config.toml
n_layer = 9
d_model = 320
n_head = 10
n_kv_head = 10
head_dim = 32
d_mlp = 1600
vocab_size = 8192
activation = "relu"
norm = "layernorm"
norm_place = "pre"
norm_eps = 1e-06
positions = "rope"
rope_base = 5950.0
rope_fraction = 1.0
qk_norm = false
attn_scale = 0.177
bias = "none"
tie_embeddings = false
parallel_block = false
init = "normal"
init_std_qkv = 0.0235
init_std_o = 0.00554
init_std_up = 0.0235
init_std_down = 0.00248
optimizer = "muon_variant"
lr = 0.00426
lr_mult_o = 1.5
lr_mult_down = 2.0
beta1 = 0.95
lr_head = 0.00436
grad_clip = 0.5
warmup_steps = 200
schedule = "wsd"
decay_fraction = 1.0
decay_shape = "linear"
final_lr_fraction = 0.1
batch_tokens = [32768, 65536, 131072]
seq_len = 256
doc_mask = false
train_tokens = 670300000
steps = 9968
dataset = "wikipedia_en"
Each number is 128 + 24 x the weight over its row's rms, rounded and kept within 0 to 255. Layers, rows and columns count from 0. Numbers have three digits each. The size before them is the row's rms in percent of the matrix's.

# layer 5 MLP up, 1600x320, rms 0.0757, rows 1555-1598, columns 0-159
098:141115101136134132120125096130093113159102113141110142147130098100104110136137085082127125087127144104103103156087109114092104148143127134151126158135200137146118144147111144145124114083155161150158098120125113110122143136164131138130126118132136157123170123096107137137091097124142138152192106126131144139102149150114139076099158139132095121168119119135131153081127086148092125147133127095097163115140138139129144111160121112129132119096103109142122107118115149132126104109115092
105:135109157124137156152128117154095136163117142125163152106115174161159119135117126127132095158134133120131089112165110098155125117143130147128140162159086131173099094123145114155160092123095119109128119135089095091129130165147129147140085115125150090136143118143119142083113150154137119132141106088170140109117181147134133109163137159086132146120133145112145108138118103100129151149143110147178125115146151086086137133098147141105096132092134122108135132094115169119131134058152145
103:148147136133136086109141121123124118145130129114123103116126141141096097105156136117129095151104153100111154090115114161145164131117149100123154129106136063090150141153149102111144125088072085106105166103118132172130149113131091125170144142057128099097132112121112136139133145119128140141116144154163158173112094129162105164136116121149117142117124146160141125150178147136129121105167102138140084166118089127099143073116147121122145096115143108165124150098104152118138107084124102
102:147133129103123120185125146113172172161157141109134123145133129133118134140132097151188126127108158131148119088104136088120128144092102178118107196119102117145126200132156107103183086145111177123105130154112089104150127158134112119133133153115138145126125141074148151148167137108147123115127149118149119132122127114129111178105128147139102110101135124123120139169143087115196143154109149157114106129119118114110141087114153114131106151140123128106117134141132098099150147158104103
100:129092125140156105147134140099127130131107120113099149109129140113114092138106117095126150156152139119152146161144081163152127151130143129160139125149126135172145118151110107081133149144090131121147107127141077090159136109128146138164123151124114136168115169142167106162100129161126174139096119093099144110110149083123126116113137167128082127129140095116109105143135117125190138124119118145091122104118125149143115072164104112124119101156149141112143119136126137119124190135183134
109:158104147116141104149111150088119161139108185171147105098146146111136114115110120135125119154153104137122160124147171152115074122144126110108091093125087096112113118178156118143123158129172167117079152153141124126072118157099178094125144164121144103159131084147098132112077137087140126130121145149133076104128120111125087115091105160128112124142166139110132109103151151175149141073120093132143116136136143140114145135129151109130167152088095142096112090167144123114112105165139127
103:116111184109164126150118110145084133133137112149116120154099156108130131121097077137106140080150128113130151136129096133105104151131133131130108128116124124140138120114112106169090113149109146153105097122144135114137168134144107091149149184127101151089097108176148135140105118128147128168162172126167126147120101142127144143108104100116164128147132157100083158129172134153110109114113106123144098130135136160142129118146129157127132114134128113116100112081110086106148149098133158
084:161111142118116126180081142110101149104130109160131115141149154142119125117121155122132154092138108115109162146114105147113122160128118149073151127122146104103127142135132130138100128123117101106161152071114145118137111115146173137126141111122126080155145111180122143100141091099112146109128151119143126126187131114134139158109139110105123114135123145139091146130166141059133108123204143063160087106140108150140162143122093162147134107154185137135144108156116159076084122118105119
097:120139144119125135112140113124140128129130119120133112078177120124164154154101140114171122154157132135122131146117122121138151163141087148140155092079161111142127115155107104116108142184116139078106116145109116123126118140094087104123129117142146139135118143136130145160074107086174141096115128146120115085138171123100138114089120138169158131132098125110099123121110115187131147122113143153131142143114118160068089096167103121167137131140114086113122136091134145125156168159153135
108:162122104120130143114158142097130132142142149109139140155162119100120135055120152174110125114149125111118157083153137116122071123130119146097086110118106115098106129145135183136096147146109114113144146126181101157146108124095125146108139100129167104124099131152098151157163153134154106141140127160126137090133116120125110124107130179162101123129129168118136101140120107113147146140099085152190148092133139124110099102113103100178167143117152156112150160182101183129135150146131116
101:131125090138158103112115121095138096137119136102081143123093092115145121131074155167068142151161153141147100121142148139209134041097127139116085145129129162140147123076107184107155152179162147133093122123127143101157127127138139186133134127093132131116141117138128170115096100116092136128149129107188127115133116098163132142118087123205133133153110154165150122148120106106103118124090153103179138112104110154126123106120136115132143118113110123137123122112101124157140097133124121
104:134121166120133129139142083106168143160142128134124123108111148067158118120148121132138121091181120113129083176136108148142123127150162103135146157093137126077105131171172147160077129148141111147108157129113162142156136104074110146132083157135140133141143125109162119165093118155127111106137174125152141102094131130122093140105163124097182165098139145106104120142142158129131137134105083146132132139141134149128114128146130077152130117139117142128083111134089098086135071129147136
094:148128146142104158115134126106133118154150187134141116146180100130134159133155134137143119127113098107109148123118081136135132117098113124134125104108129129162089101095119164087135157140064166129116136095139100142188165064142138198126151143156106117113140112165140142095189082111133110128130079119114126117136138176125139149117152119149144099114155147160100103139086152123128123090121115145130134186137082081123101118157148118129156100104138136148105158132124167129098107118138118
097:130103105212137143109061162141130099158133188158134134145115133148129123105105164135111146134156119093136092180139095157145157097102121144084150156123125134152126114139158140158129136131123153139108106116127127140102095173116146101136099116122094103124118152132161136108165135114129115133139134204129085095173140136137107151167072157144106099139085114132132137114159067138141089151104115178127137119178109107137118141131137101108153115164133151082101114134118143146107125140141116
111:120118138142122112112111143119173140090158126122154105127154166114141160150167116125101100142116117097154141105135142179125115130148153157112147138144099126134115113118164113128158122141092139084119077126140094140131101175137133133097144107097126124098084142146123117093162123071106117122104127141134169111082112132125101122082115122147143144173110098096154114122166100107171140114122132121075152117149131138091100151141126137141151140146107124108088166141131147132127117133174117
097:182109106139150120133143103141153102134157138145127133090150143150084106117079134146130133118102133128143184139162123126136111089118145107089106114158091096133087109127133145115134155133068107139087084113118100129121094151108154103114122174099118134137117137118120121136128138192134144095134117129179107154116169141127107184158135131125102116118097126118150153142114134105131116160134116168064091087128122116178137115156132158146143141136122100178121122129122155134145156092127160
097:140149122154141099121131095123103128162151090103112121145151107149094110115071143151108075141123120134115159172155121109098127091127134120124143153151146125125113148071151109136103150118097159146159101121111122130128115172147128130157142147154162120111135107158122154134112124115117116132115131120111115161148115092106148101167110123081146117195160112148159089141111119119152109138139150145178185131140068153105153157126113106146137140091138100099127134110119101096115147129139139
084:117114116137118035142150142116117150102125137183133098145066129089104144130139150153122111152144148149131170135124106160151131120112166181131114122126108122111119129125152102141136116139109126136052112128159140149136135117129178133120103135134132143090167103115115122088143153134114125133120161079107172112166178127125181137157146089141107131049098124142128126160132155156126135149077124154124118075109102153121129106091137132132137124146107163126154171092118148155105136134113134
093:125105143149145138165120114095129143136110086110158130157130128094134090119156142140118126107136143112119129155136160104101063168073152110101147172126147127118103131139173130160132113174156158132069135109153117124111120156192131136114169163064150098121115148158102108145142130132158144155133112091159113158134116133130124103111155126111125151151095128100127120164132131128125121121099095139122169131140141107139142159109123159139135160112138093123130113107085088118086096166120083
098:102103104136153116165115096133138139152196098094147113090141103140139122133123126143093115153142108142141130114119114144113132092112150162106176184113126137126111128143157150137084124101088117181128149128086085150123101079136095147116109132130137166120127113171161118138104106120096162114134106166179114173127123117123095166125121124113133103120107141117120116119138123140100113162141109134149126161148121090150124107158131135123114127121146162155082142119134096160141132096151079
094:104074169140179123135118178129141145109115141123129131123122155140102099163183108154140172121123128123145145104144157178094115141110114096067145116148174137095147159135130116116121154157117103097110097164113153128152137135124139170168117110118139132154116144133121095186118110110127162151111090136156126104139145118129144151106104140126088185119084094178114133122154105057128083091136108157104146154128104133128133136125101110117149115098144151087156094108161104186154175120119151
097:087150131140185050127114121119140137159108133105115124168126118131117100145119168155100126115140148103168102158157121112112126119138142119061105137139134159153152097140145141158158109126153139132137138154142107096096107125116126117129170127090126123095145126085152091158111155135116135112147131108163117198120117139105144103119150116132119109129098109136099127146130119129168112115112135149099081135101083121143122137136111135144125137102078101132106181111113141143154123180121139
094:129130084115129109149106149111127107133126178108182133119119111132141114128106177101069120090076150119140168156148119103095124112154115145107127102122099185135173047131107146136155119127087136135120127102108131113116129104072159084118140167108141143135139166135145126146147169134150120122133155135154147140090157132153136152133095139100135146143140166137144144140071149132146147117090114137165111119107137125120151124095169135129123096128081151157120146105085095129132155081139154
094:107081156148201120121109106113131110144158115133132122133122115089108175123108147128145131096118154151133134082156153111140119086125126148106091139141124093119126119136142101120112110138163142179112128126135081114092122131118124086162117126158168150163104053130128083132134082105188112144139108123193124082155095136138097145141156144119100114152134136126151130121152123137167097137069144157109109114127090125115081139152146142160097132142097112115119151113120127116137109161094114
091:169117081109146121113168132154107118117187138104147077119142099121129117128118101127169100107109130136156146137150135133155155101119121132097159129146154105141110096149112087146100143173091125119141139103112165178096118102124114095127157101133111145141144171123103154145127124117115157135134213076145172093123108155127142174112107119123145109164147131126105113097124150127106148119121082147131134151172105125096147154126151158120107164102121118154130152146142159093121123064129113
107:134113151133121121145139124144107128112173084089105134130133125137109129140125178128087094113137130170083125082159176154135127111137137108097176136106107120119092122155129149153160172145137095130136083119148125098117118125172163121144102119088110148113111122111122151093115094092112142101161137112100109158138127098167150128124102154111117156091112102136079096139129153125095125119131117114133123166142116118113115109160146145197156112132155150099150137096122158121114153153123109
095:136141116131157131109155102101088172128096109139094136110144119161148115133076120138129142142141111142132150094083142080142117153118171129120126140128092138104127098151143081158154136081128150126106127153135127132177137128100147065133112120122142098164140161149149119103139132139164128133165191159105128099078121104161159123121119091122117135152143110096135138115111142131149131087117162105142105160128137092115154097139144110140125163135118146157129111114122130077163153115166137
099:160149165115128170097136167128116120117120108093116106143164124155150111118124113165096144068153167142156115142100130133156130099101156117189144152114126137129129132134137139161114123144151110129097121112139127140112104135110129108114085160126166164167162139108139123140134066092159149123156129115129152119140176106131144135146153129139146090162148115112138086122134126153146126123115136150119152142106115157117140099134090129097121093161104158134128169067131153111163159104101100
081:116097134126172167104080169107164075158151134121121125150137147093128135153128137099149129132099144131133164133137158065104130122127095122117151127087129099150121120106134147091131147179123132102126166184093105123136100123170144132117150152109131182117087114142167108152130098100099106108119123109160126176124146165164143145130159178091159159183146086118126121087062148114120132107128108118141139122116113110163151150134101155114131134124117105133099134155095151105157142174157107
092:137138106147133097048152143145101122111116102088148207125142103113182105137153110144182101131130163098121181124111115154141120107154101127116093108124127127158138125104105168141134136149124124135167131147110150127113134114119127129148138137087143154115129160117132114155151133093124143133163119106091095147134172100096119118173143114089124125138140152155164115143119107127124099103169091142095127128108109134148106112126117146140144116147111149087111145116134143142123142148137169
097:123135098101182118142085159138135132151143116118135151120108147129113165098163091125113151114083116093119086120131140159118122115127109186096160154122140176078135095156088133114115120114122107105130123167112139150139187103151127172100102142128123130113140074140093138108138108132177152144155117144119153122121100123145151131125102137119145103112117109095117103129141118112113155145129115133137139116169113129115117153137121104096140126087147137151133118110114161150147131123132117
103:119088086115137131123121173145126167108098117110111094171124142086129157106122094119131104172153105157138118143118157155131130108115131174169162146093123152100171141089131125163137140163131141102107091132138116110128141137129137093121121145126151131142143146100189134114141132141163175114109115146141105117132165110153182093089143129143136116113129140131140136134125078138142124079133150104132131121123123116138150143116126143099127113108101113092134055110155091142158094126139057
097:132096123132155112135165102085154137154105155102169092090150138145141126064080142105131103112094148158116128107105130118088121119143154188109153146112081134161111102075128167136154111101135106107122103139139111161169161107102116153096122136129144130109127098149120136121087141116148133119124150128157126088122139122140105148123152159123114117127137111068058094120159124137155133113110122164111115172099109118121135133068144112154132137108142135142141134148182134151091189120113185
110:113143146136088127117124139125119121093119089135099115121134125140090092118136116139094118130177146144119141133154127174133124136110111149147131088107209129121114136159165135128090157163093155129129159129109138111131146157117142151134097109075159149100162154137082156071186144147117193178119123138125092155169105109094149139163121160129125131149122151139178145128127157104105118129128191101125117172100129117123097079138129156142141158154092113111124124091133150135138183175145121
103:137172101137109123120166134143170181129079144153123108129145111149117130096106099133104151165128117152129108115103118122085166147145108139129104118102145152115073142077159104095114122124094125160108129093124098145119123126149193126078083132108145157163157105159098079139134126113133134121161120150192130111112147122137089162115152099126127108100110144154125140090138112136111131143175100139117143144111135142133125142097113135138136081121152099095160107151137125145147154093111131
098:164129097083116142130117114123112126133122135095146108146132121119127118155147113096129108161146124135125101090135131153099180106103117133094104143125097127123117114133134159139062159110139097087070120153136113164171163146122145143140079154162104092123173107139115135182137157086129103133140140097140170082126154103103111134119150138145159138152168121113150132125138121127103135105106139157156133133110109097127128171134143137102118106162177110113168100128092082154110156128136097
102:142118122158138117150147146078108116100109098123138124153096131126113134160137124108084171156133149121156121116138134189154117157078143161113141133118141138091108113166190135098160122164128118107124119124120107122116135123121124122114157145124139114103131088115129141138150089140091139108131086108103165167107106172124110122124114131153158127151127144099110074165151144150123094118123159117111144080179127087126069134095131124119161057151063114178147116104115117101149144121099150
118:162131125115104119106153124157097091120101101100113165143162106109175111119127189084158119180062106124107111089163103150123146106076088131138152122097153131097087117127152114124134107168110159157147111127166157138133119112087143114137091094117115114158154129087125132155101139093128170187127162130134136135140142129132109145106174123101112136134172132164110172143107131088138128098117110113114141125132127152119139158158109120122127127098164147139125094099133150148174140122121131
098:104126122130141154133131119144114123120129140126091088105133120142121126136092133109140115196090125103131121077171154089122099108081117176079155096123089099147125132145167164122149072096103129133124112126104124153144154107158142137137116130099111132152084130149115110134131177123106112110145130152167103149111095096131147122126101171140120140116095145124129133108122109192140117105146114100121134184109095131110170147179112111104121115094118143099110151102109135128151138173094149
093:098150168150078163101146104133111106129115146141140161116129091160150169092137135110089158119142139147140162106115123132121142123135076177142092146086115146119136113155139193144093158127130129122103108106138084126163116166135089138159136115136112167133101145133114115134114111109126110106146146101131171138106127136107126116123120168130120145145165162157081146138145169127138149089141163173140160173096101132130128089093150127084133109062131125109116143131116115178110124092139127
105:093074132138152102156129109098111158137164139115130102174163127164157130144114116131108124132148103125134184117115142119149121146136138177107112134125113061149098158153149106106116128118114110103117120145088145109108114133096115133116128137128116149120105121099101112109142089096110127114104133127122040101138107119100092098103107150113129153140166106173151120155095148150137112130127134162116172108119149132110134115062143089116106125133157128156122094159149088080146150107199152
115:135171094149084106116116110127119124095105109142114119117152110104140138115130075142133128125141103104158149117079134159134145116105127103116178111087119139125104129176145177137143113113160157121136081119146123154135069109113138140140146088112173104158125156147156092135166142126111141144157154143113101135111109127155110139168096106151128144110111145095114137111100129104135157105096125128090105107112144125160125139121096141129142140137143106152128078151114163133141191152114158
107:115124126149136162159108129085127131171127160130120141141162141135160100096084120098161098141146099150110137141112061134096112112091105132131137158084139159111117126134128101141094098135070152152129150142084143137102132112090145148128157145111129111117121122107102100147145124089134114149177105196118168137165122129109131149110116129134138126109127155179115127073180148118148126137082159075124079144153127115148119159120137156126149142115167123116104099128119124140124118131103144
099:121141103142126124150155086156128141141156091111122123159101146123089147107146152132118111136158140132067156114090107090123135115146162137167140110172118160139137103136148133141133106164175137147093153095150125142105117141136131111129144110118132127122104096164112108093129103135154117141096103149117155108153117071123163150160107152162112083147155138157156113119158116121170137094152149137098113147094108133138157137115131142121165132130107138105114123121097135118116132121142153
# layer 5 MLP down (transposed), 1600x320, rms 0.0311, rows 1555-1598, columns 0-159
093:128112143056138140121129162122111145090119167131117106111175162143100135159124095106145141118133097132133133125153149119154158129136116150104094165112147169125138119100128148109084171130150117122134122160188125168086138117101126132142134129104073145171146118165128150137149129176116133116100129101142181124071144138139131155117160157116146127097059118120145149134176146148134116133135104120171105093123096125131125087118123121147143115128130120130175127148096122154150116119136159
096:099113145152130164142112102148117106065114105136127092124147137094135147106144190134128031084143160130112156128165124143081109123135123096122097138160115133116124128082120124098099103103174116136138094148109126170160125139157174137092143186177133165105162136118142117122111109171136107131099144141141119136084102134132164169185119085106154124131141121122096120157172113133132118132115103150122100109115124139119157086136115086167140138159175119136113082132122123111127139094100125
107:106101121114115141089137116069109126149114145131078148184159105099126132106132125121114170115156127120069084160126114111163151122146160118089151084125154117132122116104149147113133093073145130151156141141127128099105152163129095114141137128157103162107110132162095147129142163130147111146117136133132131133114144116119089110132125106149142133097142127179131131122141095132106065155095166157119174168125156105159126083133139106141152080126124129094112142148153131156167132165093085
090:121122113097095190161068113145106126105103162119152129192133123152168128136110139118114085116131149158115145098154129129103121102151151137085144130167078127133136163096110074148110109139128126121133132161117138136096152124113108136130139126068132105105130147167115099110129120095143103170127116134132136145143111125138145098107133093163127106133177117149141108137127152143109133136143101085112135109113149135084137118113134136145080115174123165144108122102174129175112177109095156
103:079141104109133107143092144133125133169126114130112117084118139100158132120138123124116141165107148140149095119139124116074114117116111093138111168143082126165149127120107150092120099158158081116096167113136139130149128127087142150141129138133137156132132133143141146141115140114157099120113113126105130103136139104126128151124098103119179138132133129114094162157166144114153148081184164164091107129098149097173151151096086150127106142087123103132154138077133104118123111126109117
110:065101082128127107098114106133154134081141129152113115153109144132143126152140162146129124125168086105152126115119136139089148131118079134115106164095088122106129110093148109105109125117122118159144171101076117082122110128139167109105151118122108150108122151132123117140145118157141162136124134099131150172155110161145106126084113079093081144155100139142098078146136117070135129105127114119096123134147172146139142156152143141117092097123109134103135155161240159119145122120149090
096:104177184110110121148141173132139123162170130099097134160098145085138131151152098126146162133142118130147090136176131119177151140113135112104108143095130091126183130133088109100141128146134089122152153153130143114157134138098131157131112115127077175149083126088124120079135158184123140125111110132170142140105124116138139151113125113133113103128135093105136159110097174122112121109112109126117086109158112117109135164135143090157104173170161152120131150155102155131135157093151124
081:191117122065123150054134131113145150149124095104063093077110138123101148109144127134115133131128145136143112114123153131150143087116120133104120139095119156153116135138141148121134128116161151104082147161173183103138167126103114142116088063155099122142130105152154119129109152149095128119133102148162115107086134103113105156156130099128182144175138125163122115166120086111161109106124142105156150159136133144141162127134109135107096129162140127132090127139136100155108128138097154
094:117152108153120133139106156135117156180148162128089103122115120135103146156141140105098136141126130129164120160123143090104129094088127152121082147148169106117088127105141148106157152098161160139126137141134064132112159176127156101119099151150106118122134111126106162109107131138100137131119142154126133089129093115088116175121069125142106142124137158121132153134093087117146116120163122137113107132166138134084129139082139131092125108164173136178131110094131099145170119142140097
106:138124104130134098159109114108096110144132092086132117087096124151110137132107118123109113124195099111090124106172148084151140105117108127126146140141122096142104110140153146114142186183098172112076146133177101137123113132120147155155104128150131179150146120152155096160140148112152162114118074131113138110132147123161137148144135150165113168134093127134168129093157088136128160101119147096124119139124191110104163100159135103114117152119088084124126099132088121173134129138137132
105:093139139147135158135136161138114097096155109077107103110160115146116161106135127194160114152118140140152144120105141138112197141106122120133111170101131129119103159176139168159111115109123136097112121110124117080114094148142128152135151064137138163085124156141176109141123121123089145154140094137158168143144124149187134138082171117129111108117155089146143104172150134103129125096135116055154129116090088100152106128140123126131110116119105147156132138125117124110133166135102128
106:122128095149127161150152162100148124107120156146100168094118113126144139118163157121089146108141118129146127112124115159146138142107144086146123108130138111161114154124144161154153147151122159133136139142118127152128107167124136137176110104146111086165127150105124130143140116139113184101076108192133099119087111117120155143183130142122119116106085114124106124135126133118132197117105149103153126161161123133118113159123124160098148121108087161173123142097143131110142091173126108
097:160143133078152120122147129135127154159116132136114122119099130119152104118101115152112152089151139174137113127149140153144117163160145137122125152111120145149127088099114156163138132136141103107119144141149137130078104094151155148103108097109095108126177103104130124113110154146117089173164129140143097158144100072167145156144139150116133132138157101115121144132145099122148120145104145153145145119095129138100128145123118134128063141118157144139107114099137104105130125139137152
098:176109171093149114119142104089139129151119107110108163107140127112100138125165116133132183105076157172148139090084143125139105114108133136132111140085142121141058085105125104105137173145077123133104132141075119106143098103178135144177118158130173137134147160081134125146118109123128111166112114130119119131138185095158110144141141139140144126127136148109131140125135104115149084129172154133141104108104139132117140104144155116155079140145113132123140114114108153159149089089159159
103:113114150118136126127076146128112130154143124104135143128111158147095110167147153152151000125116080151109126122130095147144109138074136137095133145129126125160141137106117135131126139120106096102117136132118126105134137092122122162100133159166118132135140122139118150110151135118142126097150134148124165145134129149164116116125110161128130132155183121093104130096092132110149115141152100128128136129145142075116146150148115141092110155140114135130150170148215118030104132129172109
118:077121155127121151149105178117143164147104138116091128125114123127144116141157149117118124132120126127134106101075131165144149128130133166138121156093160137120174160120135149111134141148157179133138119147123119121134151120149119142116158132143143146103116121131102138133157139102150135146115142149099118118096073138117118086090092106096145160150155132110083114119138115168146099114124142086206169157107147107088130118079131094114104100136166141076117160122143125149109069160102119
094:099107139077088147154137098106112115102119152115116168159181156126119149132127130111160125112145079112129131112102140184134118126109125143122144125111139086139116132094138128094135153145121079096175123113095082135116159161132116114127128091107190083155134139135095094124155100121104140109141109121114160097145133144118156116098141099148149123086099149129105164121119158126146144091128076141100117119119146176127140095120172130124115136146134133134098163146112128140145134113141093
071:124163129125154178112135143122122122147107127130120139118117118111150108096100129167141191133175101140120120147144157150192119106142159097131133143086151113127150098150141105129105119153140158128119159135119111100094151133123091143124107082103137148147122102112178131086106132155108104110099147130134111151170108108100152106102151101104111154107134160155149117084140099131119112099099151132119129134095095149122128155095131098126103144101125131104111148059104137133163104145110148
093:172117116115144081107132124114097095126121119146128116116109121160114160140132128118128146126142098174147126128165144121134151168118134083116122132161113072116112157133107136135092126099100094116099100141155137103129124144107086151178096111115111095163191113105128151116125128119135118140138125151102107145089122127132126169145134119145128122121075082118146150114087139143154168145157145079149144129112114123103103141119132123143085090105132121153139111171191068128185146107142135
096:101133133155109125140195144120140096143077125088118111128153127098132177087097161129149122142160069138114148123079109134140137120134111140109138106159127126174183150087130102104082107127142119083079092123083195097095187140150151151132146157155144097127114145123091152145122132121111094139153105130167132108152127144122095121158130138115123169145105087128101169172165125132110127165132147155091135135111138140109069130127143125109130178134135151127102095123203117132092141124138125
095:116141127101115141146130124136133142122129142100109124097129131116127127077144064114155088151150161110150144119139111102124105162128098142152101120147127133180139120139148145136136133130142149108136098114125110104141131093104166149125158129166116113072188126160125120086155145114144126146122153115131134145137158114105117124130141122150181153123122146103110131095119100135142147145141150161126118129117118132121117121122131130097164161125116093167134119151156131091141118114152122
098:116092145096134134107134119130105141142090113114103134118110164106107129130134150103147121106121105131117136128134138142158126117129130157108145154158119137141130101118130186118117147114082115133118133119123137120128134116137163102159106082131125121177116083158139079109126158137143142115120141168138136114146111148144153187177139138105108099083152110109113148149156110153161109093140126159102125169126130126108100115125176121114123169165105142111126079121143154197119118134151058
091:176150131147116104136149160145150135124122122111096104135110144110114093118140135106102146111117137084114115163141171130127127123168097101146136172123118170119127123134119118124143110177134112123140156153108166116121158078165134144074126133146160080118124085148152106147119092138175150180098141194111118120139128158167154141117114120152124158127100117124101178126109088103115129114158118098137147075132133116102140089119133132159119116082134128135097118142156109106111147138147107
097:163156160090124145151157094128152174166146128164142153131076114085142126137138068104152095119132166091159110127150133130084108137148134103138119140122124095151131108122115136104129143119096105138136147137128164107145116095096105150132140147124107124139144118127163126138134101142147094139145139134122135147121139104065158187141112099125165128096173130117136095132140078131154118134162083149101142121046178135136110132145140137092143125125122120139128095130099138117132145119122139
091:140173117121185068143134122147105111141136078131091169086146153110145160134147112102125120116133137123152125121127111122102139137108151150104150165111132109120133096122082146134171104109109114125145115106092099108126131129103111162091108145160134118152143109101105125135121173154148083123108122145133108129144152120145142078126148110119113101160110105144124102137144137111146078179099154124116134165103132151091144118126110103135136116130137100169160095139112139107137101147122070
100:145106188104109179117148111161141162130133124154176109134141138140122107120174133199127144130197108123124121140115131122130097143102130122104100119092170146132135146086118102132144152074069118109113126106102122097114141158121147068101141129138082139084147148126094074142171117104156122146136115116102122140139103118110136087176135093122112160110066150112115149117073158113133176126130111118136139133151143091150086132128131114127101122152143119079125152147122132124146131150138149
101:107162141122131120156129147124122124140119141096090129141102140128104147089186126102130109104141141105124128099132116141122165141083099096102123086134145156099104143203094151160135136112107159074117123108135181066098100118115128138176094168101133150114159116160110118161097091153108111092122131144201120087154113116090141153127121092147110126139151094147100133124128120119151099167133178152103145123117112119139162114101133187171093107143106088115125078091150132113116107134099118
097:115103145097158147093118137110154097157142114112098114108127141167122111132154151118139128133113164121121105138111109135106115124098087091119124153158105105130110132125134134103136143121141121115182140138077116118136154114144136167146088113141120149150099082148121161125115165201106168159138114131151160105153134144094086115082114139081153113127095136144162114106137146139138148126136135134158138113126103158135114107149094154123114169121156123142122146125148098169138129141120127
073:161127133101150089118132104175149094148147127081168138109137109121093087170143129148161137105169157126097143157145093122131117163114134116067091153131084103120126129101160146161132108125107134143150125107107129144135117145169119144160072128133131121123086111160146079113098108161128163132096157128121117121105099152125135141143137106140132132093172144132101192114142111161167171152132115108134123117133121151126108140074115122111141156124116155118109124092174135147127085131115167
094:151138139160193129136133109102130106103142188179113104119109147131098126105148129172121114123126080101123174142110119137183105143110135138124140101144093094119180119097134151150140127101126104123130113156123126150135125139132135131131163118145081138178097128138148174158153145192139119116123113110137170124093094130124128124118148203107101115161111118110105132123130144107143123113114154088127128128114108118110127150135150105151126151075117098143126114127102119115118122119088114
098:152134117139154146118150109126165157162142121133128131148119161109132112112100115106143120125120123129161146145119139117156112120193153148122121166129116115118124170145125121137131116096122127097103136134119088117089178090091120167080104097095152092119118107122144128145088138116114134126148128126153084127101077089149097181124137111150158131195126136134125097132098117139132117128124117113114120105122110112132174132173124149153102152116163132110119121134109115121101114140116098
104:135122088122119140110091117145094130115169126135166137114082119106175141148090108114152117153142128145166128075117056142111116149128128083111167094169088127138126135103120137125124159132132090142106112102135166145112158126113149118107135094167133083128150133113088139132142141165069104098162135148096134138124109147150147175128135102128156129122136108078140142164120134148158084113143123143133140115126166154104158144154109145112119152088082161079107132145135143092145101089121151
094:068174148150121090135137137122153156100119122137143141123151086145126132148137082138136027171158107125122114133163163119178113118095115120106109138190118160152119109124135111113122115155119129130094081128148099136115097157120127129167139125127156126114116147105132142124108111087101138113134109131132157129108092103150186160144125126162098140117114106140142129153129112132144136169140129147138130150143168153118121070159128140130069149121123122113147146115170119115127073116128149
110:116123118113125129149108135104113135135135121156121156122183099137126075130107107110100134114136165124098118150102141147150123116152150109167094133081137098165126123171119139119129130132127125134139152159128094155136142118112149069136113130145136110100110091117084140069131114131110134140130156151137177098125129149180117183125116114184161141134135150123146137116127176148134123108132093143117110130094159146142136087083102123107145148113115131108151136101166181180184118155097159
110:125121172113125135154141087081126167124134125141137139117151131147098152185123133107088142111138100124104148082147097117117127111176156160155159153138099112136139154068142149105148154162082107140134129166111119128168126114123116134116152114150150177095148140108139121092128139120081114113124141114160102156167133142131128124134119108118146103133134121139116176148154119118197090158078098146155146130091122110151145103110156094125133150117142118116113110106126145086104130140100097
096:134151159115127084164093148156122128171171114129130121096134124113165149142115113088105105138116123107165096112144101125108146149151092109144105115202124142137159170154147105154131100170137114161117131116113128125117121143164102153111099118130099152099127111120133154106105133090141099132119101139124123137163166124129120135171137122128095154114174126120089108104139130104112110104132138124113107102130108105171154119092129160103120141081138101113129155084189106140111157104114113
111:114148123094148112042112136114120129113122161112169120109131120129082107092117123160135132151125149097125151153119151128104150105151137113118123160138134110153127147160124104145095149126116177133188062130150142123086152159133125138121117142144147131142095146118146144159143115161162143095127114121147116087131142147162153116139136127083181114118143114126085131146092087123143146145135101129114165117117152160131168116123160105115115131151138141119109112125099130144143154110137072
123:113084115132101116134182140079118127149131114121130125170129139140115139161126128136084109203099133139118112123099099155141127127099107128169132104135119135105128156150137116132145113140150124160138143134141133127131145130111133103129147175095110097186141146091131132162135137085184141102113111123138126097123130122101099141160117126136106086144110144105068119088090122122146135145126110111203150102131135154168117144101161139105125120122119150136123120106160123124123116148138139
090:086090110100127126135160112140155157131107114121146107133125097155133094144178149120093133118155158105130165157127140147113133115133176122094147123118133151135132120160117139132138117144140134116148086151092137121129142154163135149096164100170085160132110146131151114150097170161171131139153113134088101064158171103119159104188119141128111113124094126138095105124096141131147136109142159127147115157128124126122125089122127092135139147115133108115114116155139129141100085083169151
090:153124115169125118130107156130117120118157114130106116130110147101153182124108148104098091134142138167143150156110078135144102158140115126103163121137106161126140145103153129130132124102093125134135079137140168103098107133129154121123119121153139125143154162143145182132095129138080116153122136108134138154129129104092146105125150150133138142153096131160114118130089153115143137136078097118091132122141108117100137111124134150130131105090122092186145124116137094144123143096116110
099:140110110107109115102135143082137127125125131118095150143130161144112104157118181142118042118104165122131143082157132146131101096091181134095113122188076154131142143122157148136099071105124129153173104182117133168142128094116135163119099124156150095113142120134121107130128119141147136117139168125138141102126131128145105155099091144176096131109139117140142115106151137141143149157129138168124108111135124150139136124149129108171106115099112125137122148159149122119118115125152167
119:186141161122178145103119111146127161128158138153155124139128119163111112128144088129121104143093160109183140087090103151124122109141124123120124132118113105092112154118164151157092143164165149144077086128124183142089132113115108122126111136105171111108112152122116141123179115097102159123103128167134137090129096109112123154115087107160122143086085121161084131143121169127119150068119042097103162113135158160110138112141141154144158131116122185129123101122106105119119096146123117
104:099138152129122152151155087130094090122127118126129161087153113126115134142115101135144125111128109106094145124101171103132138139132114095140138111137134133128117123118133140110217097099138150131129105166165123136118158182124116123123107092145100139124139149159103106164143126111108154150154127126136108140155131151118122103127096156138147091115081128157125131144137097131127165144118106150149120156160153137151116121135090116107140132112141145213125144087133111117118108144134104
101:110119114119149137113131130082120156142118157141187109102143166116069137127111169137106118123172157085140118126133122090153084130127155138120139146134097096098164105171123116125125119118103105119098117136134150097091107142079116146133143153118103116182131159155070157151169124116125168100117124122132114090146129162125121128165098140098135146152103120131108162148120109128133135167093110137105145127146140119146143125147128127090097106145130135145132112159094155121141148143128116